Part of a small language model's weights: LayerNorm before each block.
Each number is 500 + 50 x the weight over the matrix's rms, rounded and kept within 0 to 999. Layers, rows and columns count from 0. Numbers have three digits each.

# layer 2 attention value, 128x128, rms 0.119, rows 45-63, columns 0-127
408547362576495465466439501414551581528563543581483375524559454502473535481463444478511443452533622483526543531588588436583548488536468461459551539534618510515541418485540463533551624538515514530558425497394435430397410493429515537469501517485508497431510489543558563488442542585526508480465499531474521511473508545440593446459599596448540472516430516501574510517494511477469483421444
501500505547558522523456491545589519472497446493472469471540558496486478493523445554514429450424483550535519527474502420452464425418394448529524465478527467586578573502489531471419388496529467484442441527460494462453567524500566452404450499610467533355364501460570565547515530428480494469475478626547450551460509460477446526466467453526555515551478526515523528519470610479514478496639
554521471496459422562542571601460519446445530503556506489423515463432527514442480507401574583501464541453454439446485559439419495535528441497508545634489403607460539449465383495555479488444437477512516542557517533427581512519493499476470547429496475531494487591473492580485485497555481486486489476489448488534600462421517562533566601509471525454546442476402463493540491447579433547446
479504470509455385453531449634456542510488506423531471513528467529510448509453543462442568505463401477483465559469580450539562518477413496457589524533524410492470582460539518473527515458440569565595521450543536485464475445449542446430506511440523490515527493441448537497486486537525565505518493526454575456519437566537593480463466524478414549585531544552508475482480475475485571428454
497452546465551478382541443602474531517512456470502588507528545493512455566393517505530547547473593501480451514519512470540551414501581540485482496429492472485548535481512584425455481444517485517466474470573512466444461494582498475562572499508548565501523404504477537557515482502575497494472484565370587476561554427489414465509436443578532509528533487489606506551520542482458457474491
409459497492536521463464527513506470453430518550557407449480582483455485550495468584509495495377508522460475529506449512467529499516495465524370472479537644536549458500500417508604503538598475455457544491546477382446555500538492504507499509439527463606459529619555562525499429457504499540508481562534518556405505491455517582516490447542533525536353478467521480471511608505537463440505
515485446472530558501438523440538472424550469442557567464461504491478496512514545491390538546491453533483617530501496550492564488509497502505517541519488556507485531538495471532445473566511521398600495538456542539444545563533451458512503534570490456569497567451588536533461449427515551373483436539528522499511500514435486450555460415520543457535470425558453461469442442438454515613508
445434525421440545493474487609502517507530579503507538452486484505436436534466477562545531522488447536505517525418522532432441552568563490572460550473399466502459474425438480474481338507500470517427531443428550473404561461425497425573576503407477596510443567462592563617546434519501514452528530582558409593449478537543518542481510518546498461476440455501468524526493582441537455534472
484429459532520497453526516552490530510498521550411508494472471473480466437462554554547506487463391470493444527518518474524519432591483557524536445451449554619500441433447525466389457403622434466534511470463536468481441519421552493534441505571478498522493475402583597439498446550515525498528482497553565537454521441422513460491449502541486520527525569499518468502500501509516488469539
493504423436515512442435563451498464520524596522510510579476569530461486533559519495476549505441482472542514528513499437409586528494398522531517519442465563495539486503562424466425458546507540490432606405563564492501499481502562434481580584531522438429546504497473493570551511496511582487436422461502579484431541490564525457454519528525590470502496461528532475451477494557425542516443
497460486517548528445504475531477468599483508522460583414490550492388553499510477426496456484544506479521389467454508466532476580466592462404529548455508577535463468412575585422566571500511506512516417516530521477536528514605513549580420508493542520528471454458517387407465473453504511508540545409511548448489565424442477485503535522467437503529491596485586469458497427489489486552519
465520481490510473478561505457492497504527478539460449642499392443552456487440528418568603599517413526517552534528506423545555487469501538508556430540449464513489513447467483484459522441449501469494572503480520433509543584539478539614482543505620520455415483491430522471555512470507517486458485456474525521647485508457515539491553496453532486475519434482462503508453458515505474602480
578501517369342395480427491480415517510383524569585562482475592510447478468451469486436496532543455533518482511437517529509514551473604524452468502504436553475583460472588496491520563460495518519543515452528499540522503402529475472488463510447442503593515496592460481558484417591576518542606405529493540494585549427426498544510343475534438605480478556492554460502444541493540614533463
498529498493488523475519521418508417481482539519465483521485445552514526448445493504459583506452469534520451546540486496462566461497473577464489587449508558534562504459478454498523538550561526464500473527541496470449420521507460464484548519535484466471415537381440478555452630456539535545477413479434484552495582479436523520535513437551563579436443499474422459530532524549417532519476
476529499538497496608508544542448402530487600447517480511502550474463502495568544561445516462536487465556478559466466565498438516404442432529494519442484478565473585567478424579494412464500481517413533416497549437498567522619427449402554527632453410488463538514457617425472618458555504512462504450467426619375475535569555493412429551542594487513504393543444524400471516564588504482461
471547476433425464476436500593557450552437445555537526513576525458591537529433482453470579539492551557460568481426524469531471516455565523474459544495384458401369481555451578454517444477453610488397600500546529534571496599491504429499545527479502465497509471482456484633576486448518485456503545469566554438604476470443439553410519604508465471406534484485503494559527441486457516533466
449499562471517515495493506483511531531508432501564507477482487483549452487477459546540461474503494512549522402507486507548369443449436479511606449552469517574529530512536555517529502432502546560475513523500457510532531500544573550511499511623495514482493487526582522497381385519518476543591519507513410440539414525539462539552515469539511537586561566520502530554443525573532573466517
615513601481483501479578512460499503514470483450563523591433528499563506461528535445513509486566395506557443526420552495544575555477551597505484576565524501424515439439489485482466509522512492493503622478461512502563522478501448455571555448525467443565519508465447384560519475495513506512524462485481464580525479469510537424436551490469472482532496429517430491503509377470495498522463
479433539577527433468487494568471573498503426496456490539487474456585568531462523473687563483505510507543444524451558404496380479485551556434573389449507423453528488480471557456368578516554617429533563483525546479533537492424459471529523494463496385498573487505454521502505519550485433478473497501504535482402438516448398522536443572511513492461531514538463557556500459522537515477503
# layer 2 attention output (transposed), 128x128, rms 0.282, rows 45-63, columns 0-127
497518506391441454453553438518477397588463559435548612511488549434618394515573506407386560571460400498470443482512440474483489530419480491479618513490508510557439600514513536494461421454533550543405553532461502454560528488608585567454455377499478521678472538522498496544601496457474508495459484464579572404455462438584433456524537423479538444442556522436498434544560518424622456446567
555414473493430525431490478515496474468551516558509466503472451426471488457525484455479518472508521427489505448506541496510484548569564514431532479513471588463466444423498523475606646530457468494512571540512492562476487477528432548538538426548521508558570473435458566490501527540545464492454505390413566477432471500462587501508488544454556484470513443443480466511489440544533484493476
451473455494503570495494444478487484549544424517455464523474617513548567508552467546590406421491487390548490532514500536532529480493426551438433492420516499415593421570537546534419498560510569551532486470486549513491373492543546515540504489451453497460574517412483471500549478506501504514422467544508486519563481531506482486401496444537447589468491523574583527434553506530456504476509
488532519497493556540539495440445501519551481433423466527545520463499519555509504581556441503472554536432543480470421510482455496424568498553401497555450532571561488499576481511481463511508457452457503522525495489595566569486479501517515501488522564518457545517489440487497497538528485519476442460531481456528580534491488467485463427471453442484542475544518544543512561501486457509517
554523442523466608530553508455518442511517503516470411520541437506502454485525534546411486443538418490529543509478502458519509589505449522549473498557499560570458442493533445528605476506507544488540543493488471532561545537510466496404426512481458509500463646475477507510542498406459448504497575403559478519450440486558601489492543527407511439474480492553491537543384486472523522559530
495569530465501460495597483504575460495566484546519521421467527443503470521546475444440483521453545525489518469532607522624524529580468515391601493486515344502447543468524543511444559496474533545555478477436535633509487534470520524560525492435480473487513438467514565521507610517472509511509534454482425486448454461555518558494535454442511475472582446472512479452451426533479442567576
441481488519443510492504551554486503473459576500501438563470492566498470504572455523547503467531495493533470452548525536487457493538529518543480467404547468512485529481464587465494563491448409530488552503545427467556524477485527534446515513473434533497506483501489550532496514469512548540530527440508486535442478504504565509526494509508501523505562588526538559439515503470457439406422
518494503549515506498480575513507439537500396495537501445542507483598538481542479455521480422464542484567564476443542552561490422454387439428518438510575544518585505528540562522570582497495464488501478536503509544533438494505447592526424472442482398428539470540440519420437601441429534484413458434464466526537514492580565490403497543465437571496550488532507479475495449510445532511499
563539559499475578471495496473522472479506452490560486399519496533529498565520461525402418544566562470553594471442609524489449538476491521499424554540503478439491503519551423452551554508448505506541526535482480496519563490472477544458480524524561477434579470450451467548464510408505464539477522494452534443401453431514520527477520505434519427496500556491488493523499508452484421520502
512502564586534450492558517533523545481535491481522425398536407528516475526495430515543481535485529581447495513481533554581465549547566556558520515519469508508505563383493588474499448451486452475546504550549515558517558519536411520562531454499499432605493511586497529522474483552505474520570509490483428484476454566474481578532496493420415522491458531449501498548481497516540434493488
550519388485511462580569513461563487445503563467519403513471409519507488525436512609454388550474575543382508528560538539538556583558468531514447492555378344500502590469430456400446515484522572439597568442512432456496488528407472452468498573561447570405587543480516455580500601575504455517522474555493500513465438493337425493517496469501550455448434467529432563505514585465503482530566
515495504487481462574456533475519468471417479491530560464467465531422515525537461525459486546521449419481616557476498430503520482472566480573464543467557584581549474553488530498532479492518510523443428513482533449582496458511503452453504565447480550551568603509513489533469433406477513527503521523492534418438459480507509478509503475472508436559496574550556604577556526489539558469488
462596527570533539451585427500514568490679450383407501471463507516575526572510532515528449454460514537583406440457498526494536494573411483540480485452503438614420508514466453529533548500512544462485477482544472464543502616401457418580479528424483489388462568417555484418558536418479537501495556539563516408506508545533466507423599466588478526382544467546546467463496389473523475540513
482504554475489451509543523565556586561545479516550465473533540471463491533588510500513446512527461536537461507568506465505558512484514455532518441475523459468488433457512532531479454496467486534447480481472482538558473479453440496505494494458526483530544526531552547529531484504457447491558500529519464420468460549500519445505483474509420500493557573483538509546477427529564524467461
472496505468588517380517500467526559451491476522460451513459443485435469506569473430583498508388548573442560416528417428508571493632476499424483449452536500428517497397532640445470476502479486543561483512470607651386518517482534560615530418535477458539584455522409446512418492503473476482501552537482543565485490539399457473513533453519472540405475538486467477532414475522433480392468
554416464554572502605532518491393549432550485502465449526491469561493532425474467477580502435536422454525448568503545597513535505479503576561566429565526520625608494486477530562546446524553405463595351487524466520452461345517464410537524576435422501492495483523490481471492378528451511461553530488463448573487519583451497532459494473528427524629451428527504526502512488504500565504517
483596548459466566516468461464463507408518551460451553586475480458459495555469558475470562493466520465522438502466525408493575450533524512493461481483566539552499533492503436420564561495554488468509535523436501499500601500474476560361518491499555563552491454437443496473553536495514480474458561450461550533483509457479539468487481549533531465455434411392506503496550502469506474447507
446485492541564504571407536554559580455489424466480462409512533496477600469502493583531485542547562525473521434426545499494516528515478529501477422411499502585508522482447483475464427434547469467479424414572525494517444517415445471458448567441528446446524494570495543480449536514534516499501498557532486456504615519429487506480507486512511566448514562611517561508531526508416495432485
579545450439467613469526445568490563518430512474513558458496502493495417523525519560384468497544487460471532505533484409476539550455483550618461580605469565527457487585517419514531453474545373499523437544482436559534483454529588473464392408428448519459415531512470525524476430396505480431428561450443567561543567418551533439407554493520487482520538536435545452545391596484472488634448
# layer 2 attention query, 128x128, rms 0.0786, rows 64-99, columns 0-127
479488532503487468582497577549458458498487514525535487512401450498520427460422555489510501477482534533502489559617515499524469436478467358478524545534532545468478498511508492516472491418532502520504585530440480472492503422535513645444549508622444517511553469601481441496525484442431448440565553530518513567395410477483503450542565590522432481497504552419478463450484528532561530476495
526482470470467458523636496409519458448392619521543510555451463452577560421516483475562443541527502457499559565426589542475514462558468554473560496522378578516462477480550416556399511446508521379518520470521551455461467571563445560545552469532497368552512453484523508522415550501532449437420519528584498518480497578490533536538488611604440512479538482410568608406525520448527467425461
539623387439532516529441471544448588466472384551418458574455560613509533571564440429505482474440405580560525448474474486470569451479495546491444555576527534523490493487464474585461450432524457511460576477380505468506544477559531560483513519442544598542508521515460549450482555485452486514468481473503599483599498548515476554530512482496514445512500452539509526428492451512432488528553
453483532408399526512543517521455509563509487528521491588514521492377600577394566450501529560510485418509471480572489527478497362544507561509450489434563458451482447532489481483497518542438499548446531509449622444452512455532487480438538533620524606598450582445531539514464460470460515518590487486449545464541587558409607425578548506513525510493569548460465579482507412441530516393458
464475453529440519506499478544542451538547403525434410577450518592450503535511512510454392488459471537482488514499566436577466468445572534474531437501534454578470590423395541519550538520494482604442474495484524497552542524456435462426543521473481487502480451560508561482540467482476559450541570485526557420427376562522462518604413451442480550530631512604549432453462419499538570500512
424552514468528452470523435513498531537443474417572459433501462552472490485432482576472526547472531427555483448518542469511459504524624546571556450371495520453518471564479518425517468494479515510512518395554408527545558443607457378488506466513464485471471566504515500531498539626436398524537556523469494435560544425378546461581479559477385464512449455409501497504532420542421446457498
523456464392494512495532495472489521492456486460623476469416486511461596481511633563485505468469517407499474404502436513581473461501569517497520516421502529477516479544437467451493557571546542562521558461489609511485486414529486494450557479553541473468532512494447540478536547583555553473452506601428532403554460552407422505525545550607418558462442438478492484507620462496461494458553
561461524493414471502448489456507550574471490468492451505436499499384525424592469542604432533497526478445462486568544528548492553521529550558527456543532470507484481441507514356565481458491442464560475517509520397497425527500523524462538493503511481572431488447491544432548457441581476514406443444453454482454454495443495503486520485458542394497540579494535544470486444511487538572486
577547523501491496464540558482442476528520478616591447386508466562573482509560541563429561401560434432487521399600459454536466559579443624520471556568481476404461398493496444457483485486472436538460628476488521639404486493608409550436490383604596478391521481467499526572445517484414495527468544492503530496422444448509497553545467484526396557469431479515500516462496507542384423501435
462483462477509595448542394484514464406496541533382490578519503501456532543475550589472443521454545514420502475507508440499475531463494613507370494478528535533561561466425490543482618586465517560530463494518554558540556470457524518524478563471463498552476477513473549451464570558629496475455506504467485498522476468567522553514532407530573507517457549423402404530503484511449468434444
524438474445532479441431502464434592459545518482412443586558583439523496485541425445557449500456515554509497564457412524495556583469484446449416563542532609493480536369524514524467432488471469465543447502492415540446457531532451505519535521517538543533498563643448424459548542496493517638514442487477522511500480478532473570455492471561563491429539485498423459548518462498467474467441
510463552443438507446565534494472467484474514433577486487511581409509403548456506521442531534482554480402562438458409507519458517526497501509503483523516466539518555409484466501482487523572507449465496569468452467516517566442586499514463489480543523464457520485526490516492465555561431546543568526552569412504513450437504518488452478471523414544500505475569505512551542508590401481544
492496472398597513533519521529482563436488499550314550516462561567571539484526563505538415505519504504425416550545551442536446552562543536455461515627362483522441492487513451506486489483554514515610521570486583577453464451563507556487512573466520512586431537627454545485417539462558468428464497553530557562530487481480404522431496453491528446548541517446454549478457500561428619437543
435467460526435479489497432503392468497425493567466525419526521403513462546487460515490555534508556523512540441482471478452439538491465442517539553453503550521496443490461387496550483468407468542435504516521497510567545616534483531513432521590504619489482600538492569415514520503550511483552517512560533481561500506529521516533481478503490511567513562522531519586442471511522511482521
528499498495570476510506475518432426523540528511488513538517503387459540478517482529482438533445489534503517410534503439522543454508436525566474452542543520517495565497465516487555520524476561503475503459476476432422562462434500488374518410569621595474488424534397551533532425577397488521641529548434565572536417545548515420606520506525493513504542489466460420505424555484517582533433
506440498420448594534542471473435522590533459482535414474505429467489517580405569575453474481515562394499505487495484432489394517492473504517484494454494510513497530539463512399557495421496499571571516418519578539635561546519482420499546556573430472359459551413429470487534532536532538451467576545516579492522565561391571527518540390489398467542490462602474503479507489473472453443503
548427493560440484463420529484522563650500525534570529511568484439500499509484476578556542479497541520493392468531522557457397543547449533522454544533421577491524512497496504529510526493451462490608591605527421577577434532477537492453500465521432499526507477481520498467582457459551569612473405514470511533457419560515524515450493535470490469482486509536496568486511517465531434526438
475448593509374574580537625482515441467453396499495520510520441402554404587533574430428531492548517578474580468456484432499536427481418460515497505413558453495529559496460474531476573564426503462474523481470519477594601504443412538495458535429515515479518543574524519512539375527457441460558558514547424367582575417623567429432466465435533503511524437474549629508448497453529431507523
503488524567406471428603465452512482595485455528481564482481483462459445575474523464420533480592626459554489444482427560517484437430460386541493488366542421467549504487498538519434527571474513593501537503547508504562459535459502495518472426562524547486544496502499524497541488543487489536542438572501485438574523555528447518576529537435498502495467490541503502498506520447545465490535
535508567513591514434554584482570536491555483497496549573419568584463481463495531409523505511580506444545551590398474605497503494528462377466468532513442567477400477527576494471485547579544465520468557540513435540458452439475529581465605453506494485519476526580491509506552586485536454448477418626514528545555421484564378449421509563518445543512518545488500485481495512499592541453580
479512418485540538498528440554443459501470529477523498518512535477523563542478480607606521496448419501423494373545451501499462529504581535588467509485517527478499442567447562493489532536490535507505559428459528481533537460579539545494434423614518475494537528509456434585457418512518522546580567542440592476488507461544541401539495509528461506576492554447505508556574538527539527423406
447470569510507458530474535487455573558453482599550490483490534499497509443512521428496500517546471508510562432406498550508538472438508455487591543474508555414434444479485431513516471585513377583448518541530541524525417501542422492507455522501482506417549496592549511471538554519506405550551445548541510452524447563520450494559484511471451514479538511542497562537488532509566522421596
480527536539547530612597424484470431530512496503486520504531504582557452641525498488476441494534540571485498519530585454532461534488564526406473382494453408527556480482440522602526553539485540574490487572549478568548492469552506487546464610470415527480516501476534471468507494446566471459561618483516564453435526570429487454512552519467475573530540494594496482509555490423520565474561
471482421571445531533535451568484437503478535501425508431487458462517498466411452612472465461518575533474437520482499463488467558434436525535528459529520531504514484465568494459463430554472437544546473556620548521597581558450546514481457481381454576459469548420437516531496414568609501503455553492543497538516513516462514481337450429516518506516481508536536473543416526444553460530513
508488631452549514547607493516503455528488567453418434481474555545583599488568461500526450426629518432548563542443558475578472475511514472557491464461485391512513524547462449533510450474596459579426457495596363587553438541517500605413479544458473488472513475516491471521537526503563428416462504509600533549460582457532385512490516435503528540587438581497471465533587595470537569420593
473533537499522488529356525523510565571507521476408547587502509515555517469572459432558627498519443548549441548505463589443535506549473458454539480386484569578534516468511566542481499454576506437513535608512454485514495499487531537461487506438387487553473502523540577332535530399535467542420560587591476501585506528601458551422499615470561498412473403566583545509484504525553434492532
613526498514492502528406523470471586479505492390384445531480457536482503598569497404533507474508448522475392442560436594602461648529528497497462460553516522600572493381494478553551540488622474446504551508484427477529437481575436502476486430540526512518537497490479489497507465450423506535620412384497544421507499510499529522547572515406565395479511537571440480566456530506550562535532
460497423520513561491589550512480521546507502627494520507522531543466506483527540448491522536584506465416486536586468564534530513437520545478503469584460497465509466498496404432428476525539508441579508487461466451541469433477490574406531485576469437505503414517507493589537492471539519447522481598534556487471487498508473488452470623480484548534526494501506450509520517509415492487537
477438473472380615590498484531443454609412522425537537606493540543525445604471497550552478486516472497443452497504451455522529504474536510458423456477618461396483572459495466437426596539529503564536483522425537407630540492608449554509472611586476549469539559494522561464536457687524386526507578516522502454520511496450489561562518454503529409506516529504495487494516494429418511498513
498392513478435460485623385495457505504584528592359560542525438381481484515481538506576453566522605529509478474545503479473432524562481559564456568505462560528448423539577500507529536565422467474547522578538516545421532491521490506512611424575554484558477509497430428421493529554600457464559526476478540437549492480574528425450508448630485431507567545397506430551449457475574499490343
447509541498442415552473471469501461553496500491493460479463567520483441563470486564494508537451543503436455606533537451459391461447474431550496446470548508556516523525457571581520564530514478510501527538517358535514574479435467585424541435430519579653505485479537544489599453536486395444580491449532476540527502452532498376531418478377550373565548565531421415432513522410488537545582
496478474482483566531559461458425499528452480520502362556461574441528548425488565557601344471451630566592475501551562522482557493471421515484466533548498504501540579455458545554549563496478520434544486491465431414520409545492441509513539505475493578514492480558401496468568445530504525537395402536447493539558542513435512484443588470621468516451503516477477422456463479453501577555537
494420586546521509482582514435381522512640520534404541430638433482513556526490606401466554514638507440565526456446572516533531462516427526538545462470443440539568333527587421508595415465564497388429567424626590576473477491494447452456488537510505440491484453523441462578465476539429542405561502484530508581559617520626462437468522528474391582533437505542506510559495507536438451508519
498529527431422448524428513571548523522485509482617456525590549581534460495456468434465506515390510427501449550461523513517507418515443530471428471444456547567470664515516631516538538484477520459512548497506477442512525506512518428500440486475526566542482494525525559473492570475464553546498451510540432547519560592476619552603495495457528534398412414607514501443474504475470488581522
507573547526490515486502547476503495465539492462476552474548528503470448600494456452520599492515415413475523464458524520526527480519491528446487549509437466478523506531569493518449552466500495463430530493441411575489456443450538633469496540463528469519577457557523492594493459438479468490526457518491521519548517486566410477472458560421440448549414489454522462478464498569497477499605
513593573536483518420432525500516436442573500488448529492403527420522451506595417459434579477544433458514450497491545477502520623539538414477447451479407417572434508512509528550530564504552510532415503515441539490521417503501437437545481509470479437512478493485495530628471414443387464606510435487531530415335518499484486518552567486403576457443597515582534560464503441526549442508529
# layer 2 attention key, 128x128, rms 0.0766, rows 64-98, columns 0-127
588557512520464539454452471431498493490524531483381456563428463458417505524570509427502494544544461436494566537448554507465504539537506521465519513447447467478395572448515470461524462438490568502582505481503446507477464541493455397510561474553508518501538486471502462528554408438498468636555493514550550510477550447524444461566555466497611494495526541430505572528518489469540465497481
461558565505570526484403604489598546512652564472496477491491475486430617494555436476579527569457520514511484511496503507571490488545460519426489491547517535458498520366517442475513479523583506531504522545489488519419401515451592555414527466474452450581476456501498394544552505491508428469464328461522516541568471445471440432448443560473563585488485563481439510407589527500466499484526
464471459512528471478518522478486435542429369504577576487477526452542456485476472506560488426430609488464479552515475493505536520532472437523545552464529526490516515568471530382528533455547523547575418512508466368558546550436594482527533457526490456410459544518494473448479421492468528523463517487508433513428563496514504555483496552572451484500561498558524515508582493412499522461420
440443596472504498414509521469505540428439513539438538525484470448528444569578565384445533465429548400452535447457427482474497460534608489500482432459461437527495516501519514470547562474575597473423527520464479386505513479546528499610563450545592459556549429512478538491449526527575423479553488537538471426468532579546467500486410526505443497549543608569457488498515490425572481496508
430494506572437480422553472430354456457520570525476418478503561507488422510537523562496550525479535518484482456456464436462465514516481469460530445443461449465496447634511396497488439485431471407484545485587439478567604530606537483480471540582499579530534558516578435528483485548542485599604548494562491495539595471510495444544555419494440437490447505429541538549521491463483539456520
560473587515552497520559497423509515419437590474473495456423458502504524460484473583484593475525488478424544540503501542519583549588469465509542511509495446497457466435523537579361468453514524424493451544488518578397453526507553559564596527552451478476564492520458411498445529491594454534489511504527511573518432538538400560443458580502494415439473505437555477520449469596537527490587
425587575541484464463638506469566470482480529548427567596512534599493516445437413493567471485505546538505485541496495539525488532534441504444435453468579421487435482481478478476471530502427491481437533541446458495453498559533508517610513475555529558533616512536514537464451526527550516417528469493521499581543539493486440507511524495555515585564538571547511535479465533517524538388504
470465463542481449456490565541499499505615528523558453505514477475428505513489501563418599540470415507471498547514354410505515475499556466511500509502558507501499510462496533549526510558398554574515492560430470501508642467536496558533487530504569537604560473553569540534462451546422507475599519566469544469480457556477490535514490486549521523521473456567529452554517442511432477559479
568529477482534468518505468472569500491561479469488544498484510544422484488538443438581491512510482512440530536480575469460536495511484449514468512478494505476565448411526503498554531398509521492516478497417480432434451397488546520476480540444571471508550399578489581408441531410551514440441479559566566498484480473531422527407603567449483480463487497475465541531545511525450533554537
515448579465496461566538588457519558433477419502549559398487550496583463463530488505548556518557596403515549420534442550557532467528452450510435407497409471458482418509413469579467540548453488517448469551526463531473471504498475490527494530540447496431620516465491472578473431551462452499497472451543447430490519406491531405495495520496477618535453572573529471473500505440553510490538
439511485468479504481478468591516492450459433404640482487446499491520537449553392517555471567381496584525510462579462517552455484463532494505553436544481454521493485503450530428489532452552530579464485484468505431521509516425548484538456442461445513500495488447481500535534405535475486490445480426448461483484541503431530444574493494526469453536514487546547484474531479518489481520512
509507476488566537534483442503461434506500518511507496462517498508572501498439573532526533480515414591517423472522560530466483497435539436526523471462533500525579473520518528513480524530492575519450602462455555501552478520503440478462564509535524488598549559497521511532554579472504424494510570552454502499489486454524522413469570569474447542529562522468483538534466490501542484445471
561508579494504525381455512485522486570523470536488476475481526479444474450544396419477534471519466508523535579514439583462479455417512529475461494510451504597459452503484521459445462520454497423478417505526378427464464479520482423500516436586531512433507440596540417592491453488390546648533415423534530524406481495498472481531474499411551455431496552603527419573536501409462456578523
514545522483441474552549560449479452529476478578567442483485506478529562464517544477416581469512467452538543452508536440470520502517565524482428458470451479522539491534489500449478500432587468491466500520562537516505469479515467480491566487497491401446542450470474485551520519449526446485548558551503494411499545451454510462480555533526436504483504517445538517497496486502547473433526
475415523472389479541507410477474528468501506490508428516443518502517446586477514534473492479463505419415528464500495486551490548469599482463567452471458402523419458582533420436531579473406566585476497452517451472515481498543413484485589561546517525552457492518540503493519547541545489542465478404509532505444596493475490440587521462553510425572577437500452542505507512467536498482489
537440505529509439574508519542485515489472528512509630580454554542490480415413561612580472540551486470485512500540558536502579475509493562519431432463418548544467482474503538479493467598493450410436487490569443563475486532548543578514466523534493511497603577484418500583334532544488431468516574449425505571461518418535465536472555547462427562495421548442551455561478529530459527493495
581471499547432514562420492512503428553472498517563446485427477563463500458493497545515463531495403543507518506521458433475528517383562459441496490569600513422528467520506510510521457559464491510490460539448601478477516541447515489491475536417546560482478483468547509425508467505575513505508545529445492499451495465543561496559460483510535548532484498568486471565519536506446508608492
519506444511519592458551374462431486566489558537472527507541620516497475632478536444545509452613505459532396391371559544449416495469487513553466527543466454483556450586518434554527482508521504570358580471555454598573415519471502507456444515530480452394544569434560505415483547454578483517485610525508540517464513459552525459409470546569455555603486441411479483508525495441567512485485
481441427513524467485580472524431465510485460561450496487538586580579579506447533461470455505546506536480418430516526490453492551439508484438446472501433449469494515543429383512489482469523570507492575530509490514499479531553428485497461505529507495507513574451482488427507553484584472503510527572510507455569527484505521467444487482526450507588503505425446560491468442522626570514611
559576468540529489449467481542511531543551512516433464478505486538524559515585450500588450536495514531510466436531542561433483577465513582459468542517427539573512525428519496508509518412468537473512591530497478397400426584514515447467479465536469590612570541492519478557528477454477518561474431428456514447521531516483527554497566490428569541515586526546466552507533520524515477502581
445562587479515483623599468448511599373479502487480506535423536541514446514484509512465525523459545501524577593429500464486447517530519497518434528490544474548426477557560502550522537433479559503553508489442482525454585480522527444482603451552546563529539474541454465548489614566504403481578491506544569500516435362503487484497518545469576473537570547508533457479515529533538420471571
494658495480444510389550461515527442515553520495473472470449507583500580561474473500439436477479492529470437531488529460480519455485475514507451470538484465500581458472539465444455457462544534444407579470516548417476491512477467543462523430472537500505481534422489449428529581477565536479503457550530469499463544503462496416447544495448543560469566521423446483482584527525517530499587
485438494492446510497472524480412479493509568517463532535513522501582507413415540547458451523514495452522490491451528545477482439444551458483417490458542476509434540614523571540514375544491519361499600509606508505520514469529462462516524547588551492390563557504572400534513527553522592649589506565529511522532552529565493510530560450522468479428441535533511501517533539468568490525543
512469511484526522579525517494430500515534428602474523483480456494517482432398557532517515472579447457497570456419482557487553496475487502504497530491432568518491471549520522515490511549482394466511509498554613584498467581509447516521520503535490480363488528545504506548501541501445484477536536475446500592505465473501563463526506513505454517470532478491557543480475501556413495524529
589468456548605513527479469508513528508550566427407569556418465467509447527531463522526459570601512473531500558554522585465508514440472500404448505512404575555522413486516448577491573525453519423536527528563479459474373512547490484418523483531399584463566684473480447502620422492385472572501399424421602525558386463509446509450660564436537472449539420541483511539545386443569561571572
600467399493558602507475489582525537593503515452576499478668392488532539519479527494448468511485452505520471502508522497516522586464498555506513569585566534534535481463579564546531551537502475619631401536502616504560410493493529483575518527471430470467519490438419535500607371434490579470467507432414464571436524585489530566505592450551466512456506519570501508464469597465589595545543
536472441430422472522536413561518500504477545516468483443509533455534498442528465604434434532484534482466486521462473469507467471401540482493522470454604512495510492504503437556505474510459580551553531466458508405551547545463434403486444456490563550489573437445534521499607411474474565537535508509455465435450465589520507553545445464547523450487602511556553460545560524484510540565403
472566462447409390461468448400503517432549557468418519458539482508547539542504460445498461504401404515496494576501565470452505542469556429562480493490448417519449514512546501526497529478456538519567500511564482471493494494627505488493548498564579534507545374554523513521511507476519430574541438485554486512536471529571463502511504485463497414508519561482488606477567444452521487554540
500518465489568458499631539439461374489447522569408489490481497472455496469446576506460495483528586452468561464474560476429416458479510462605445536451462444515447506533450567442487461587441559501465491506520489526523514447493472481512513471680529442382558433478512510553452489566540456466584528532497476569478417426558514375523472475435372517554501569483492483557532579484565505474477
470493641504527505495457543473509572456566547486562468495441518606454507504587487426612536472465476517485540467508497490455491419511591453527429493520425496478497469544451524522540556513497481504408554549503418593416431531512472532480522555523444423608537478544512492600487430498429470590484527460480531491445464422444461463570542541527435563572474622531490485525537491589550453486522
562521493545532562484492526405422470474490513461494475489392494441482372584486577524416523428509511489458500416498391501437504491501580450504544566508494513437496554602475415537463475493474549447462572526518411482592467537520468358525473537549555467448514594425653372550532428584521560648581505509479505400560486504519581557544480556437435510587516520403576497555493446498580467540516
436480456448470516551436546523503464567458519397659489570480499522527577467509503568614371437435519508521546476451421503546506400442528439418481460506549446458456496545473472454466455579537440551367543523510484522517462547449504515583442569487553466467552582427557399503488600544478487588489500484488535621486450456416456446553492486548519558515508474495507505469556509521586480455436
542555576437506386446440484554586639562472490465506487486529500633540469571498426461501390514570455486524400589451539559504453506507519625470516509544427502533502472554487449570442428511562402378462517537514456477483362434544503593429410481437526409524465501526475533427541513368494490468465431458454447453395441566497399545413577575502454474478495581547477491425495517481543572516370
439473425545511580478451517561520490542410431454540528449607403468518533529476539566509471509391561535483491364530507506469578536521455561521532474491570495422575509425451506416419491580458527541528451509449555462549490437438490413542477507553500425421570531496518549468455509524567475530483527487452457518532498615513571452452467452455394617466496442495487454523511487562523412541389
571501442494554474480462466484475567589467446511414403472556549456580503525550430474500450465583499540489464498491544561460485602469509472557442535537478532570486517497534503533457452447477521423571486497474452456508440543514517480470532482503545520519507541509503492451532472445573481557508503433540509438506472526537530563417465434467540431474551571525468562464518523445571503552501